Part of a small language model's weights.
Architecture: LayerNorm before each block, learned positions, tied embeddings.
Training: 102M tokens, 3101 steps.
Each number is 128 + 24 x the weight over its row's rms, rounded and kept within 0 to 255. Layers, rows and columns count from 0. Numbers have three digits each. The size before them is the row's rms in percent of the matrix's.

# down: layer 6 MLP down (transposed), 256x64, rms 0.114, rows 77-113, columns 0-31
# up: layer 6 MLP up, 256x64, rms 0.242, rows 78-113, columns 0-31
down77 117:162124090071114113145112135102111117160124129090104114161145122121134135150176145169131109123107
up78 105:130144136120127108115136160099146142139102106141113161127116131126153118122092131120134139170151
down78 096:120097132117131148079132066142117088133098146136123140123104114081123178126119120125110113151153
up79 111:174148118120117151134102134126113107148140122101118138108071116107106166117113104123156122204156
down79 101:141118167115170094100181105106140177136100158117118126158118113149115130137124142122132123085106
up80 100:122111170147111105102096104126162142175132149102132101133120136146136100103092087082186127108148
down80 100:099134128142137165132156109166094165096143087146141140121131147147134115108105110118105132130081
up81 099:082122105110144137124143127143128098127144131071131115141123158157129070117124126139064133136121
down81 098:139111112146078121139139098138139138131120159183136118132141119160116113163144121153134136099163
up82 104:133130163132115099107135110104113146131108103118175121151128170109082149075103119098113106134103
down82 100:146144154164068136115111127171116112135141154104099139127128127142126121136157146193148113122092
up83 098:118123113111114152132110111157125165104113138086147102167082151130125157154132077135139137124103
down83 103:098157128123111064146179131103152140115126147092120119103162144124113104102149124145098138146166
up84 079:121109142191138136110095144158132128134128125142119107129079133066124149111138109127155115102164
down84 092:163105111108099112132127136127116119158094102139122104130134127131121092118123156145088108105054
up85 103:111111173120107146139133105145144108135132147133141163114102130122180114130125128101091124154123
down85 092:167123134153243148125121122118115129114147126143102146110156114118113117134170134114147131122123
up86 116:062113147093124101147116152103148142144181096118122151126106089150137099088132112112088134103118
down86 106:137142142114105151118079141117110128141100163136113104109118154157148121152188116144159123165128
up87 103:128151098134146112134090121111100108134133109107096135146093121137134164179115117157148118117130
down87 105:115085113143142101120143163174121081136167105137148160095138109108147108079144151143162114148116
up88 100:141150131159162128104130133124122100112122113122168055125116136110127098118102133126156165118101
down88 096:167134108137101137150155097150133165114129109122111169112129076130152132146108147115147143115129
up89 110:108118127150072125118109116130148143132159130104149143087096147113097149143101149140185135121132
down89 114:129156170134174079184151080121112148119148159140102143132099123108159114136160112144139097129126
up90 078:129130134116136119116112143134112166145155144124117131148160074168079151128127143115149121105140
down90 077:122116081183119141153129133123103156123118156117125131134117104152142148095077114117124137128106
up91 097:146139103141112131112116117129112135119142098150101170156133119157137189138082127163137125142156
down91 094:137133190104125078138121138137067178123124127132127112122107062092116137113112138123165139113105
up92 090:125148116123112076140141146098186122120112121108113094103116190168149169089129148157169133144144
down92 089:109143123158119157185147142121139139090133148118135185166139158151143143109130119146130171107105
up93 107:124125189122122077070082155139128148123131157121183130119097127114141098144130118113140129100141
down93 103:130113110165063113108149142138126114139146130178126147147181152126152119084119135167163111106139
up94 107:112149126098096115146112131170107131120115169160109146171108123115149120126143149118134149109080
down94 098:173109128124112154116156144094118138135145079125185119152097096140134182171142117102138168121134
up95 078:105108121094136125144126137094124139134098126159123090124131099125128104159164176117127116140118
down95 090:107141154127088154164151128126139172083163122136158110108087137118149126151146097117123109086121
up96 107:106118178165114102138118158101164116100127106083131117136125139091132119114096125132161123123136
down96 093:139083137107122125133096123163112124130115108132108169111114136074155135096137151125166147173147
up97 113:107166158093129184075111112148128141146140147085157120135109144148133175114100086101134145124117
down97 099:142111082151139089164160139167112070132091123175124142107144125164096120123109112113129093139106
up98 104:129123081146106103131083138143122101167123137137069145163121147131140105107147121146141117127108
down98 099:101084183108124128121156147126093127148111107105099088155083146137085126156153111156130119101114
up99 101:104137157152128101170090107101115083147184087106132153109129118084158127131136083117146127102123
down99 092:128148072186120149132105124141108118131139096125100110175116111093145137104103170133144107192119
up100 066:121118149147123140135148145135177136149107120093110137130199145143117168153127145157118135145148
down100 109:121130094085071162137124125124122115183123132152106163107114127098116127110127157145127132128074
up101 108:170169112142088127144143141134087077130133120140143129118100118158126131119094151152137133132123
down101 108:097080137119088164086119107135146140119070130138147146179147113095131143183120170140150109134125
up102 082:105120096143151191140165139140135158121118114100125141133119143150093146139095134105069117109101
down102 086:133146146159079131170149170133163119076137120183148119074121108152127134124069110132142139109131
up103 116:101098144155133122136115104140100149091146150109128152137138157122160116118120112112067137144093
down103 099:111098145111123142121139110149126171125078141096103128147127181171133128086106128140096125129116
up104 103:151140139117112115121129157119154135137142114077094111153106123129130091100100122133144120167135
down104 116:143142162143185140121141107137134103172122102135158133111120113083121147154149143120118134125138
up105 092:153128104132121123119109141114165194058153112128135122148135124127114115134160079159127118080125
down105 102:130122099081109127154104138132151110187109084092192096132109132140110181147110126140139169164129
up106 106:141122146094145105096091097156156149140131133105122117093102177113153127094115155146095127114122
down106 106:113139110137143134122142116117132086119151132163154124175084080179098062184135141090107141107137
up107 105:098109126147108106137124136096132125196127087119139140121108152115130133123147149117159098089149
down107 107:131134150091175087148109109108146146169174113092105138133156141161110122142139129100098110139167
up108 098:127136116099129126128110139151139148055145103106131124128138152144138128158142120203121154132156
down108 097:158088153096134104113100153134094131139146114075133109131151165135113116086143124139112147124114
up109 103:160219115141127113128094112132148119123117117096132130136129110140147144121156136124161097142134
down109 091:117159082150156095129137145111154149148107131152116143151076121126105112134120123090128144134122
up110 096:102096142130112133141118142109146128160138103119168179126102139159082158151110125109125146155098
down110 082:089157092132124133102175127126123127131116163120102151177106134097129114159104149174114159099144
up111 083:141177120124117105124156163141115121120122074152103070107150138148146123135132137131114101126120
down111 094:092140084138112113110095167141139153116122138146108112159167142143139132166138135109123112104088
up112 077:105135090100131140092143110110127105112166072123154163155133127132151152108125119149130114144176
down112 102:135143114123115129124120111161111121151144116124094123152140130101103130095102152163102124129097
up113 097:214137130047120113126100122128158157117151120147135128114136097122115123123098167132104144120134
down113 072:127116133135147073112140169131134129180085139142112146151114128110117138124118096123125085135137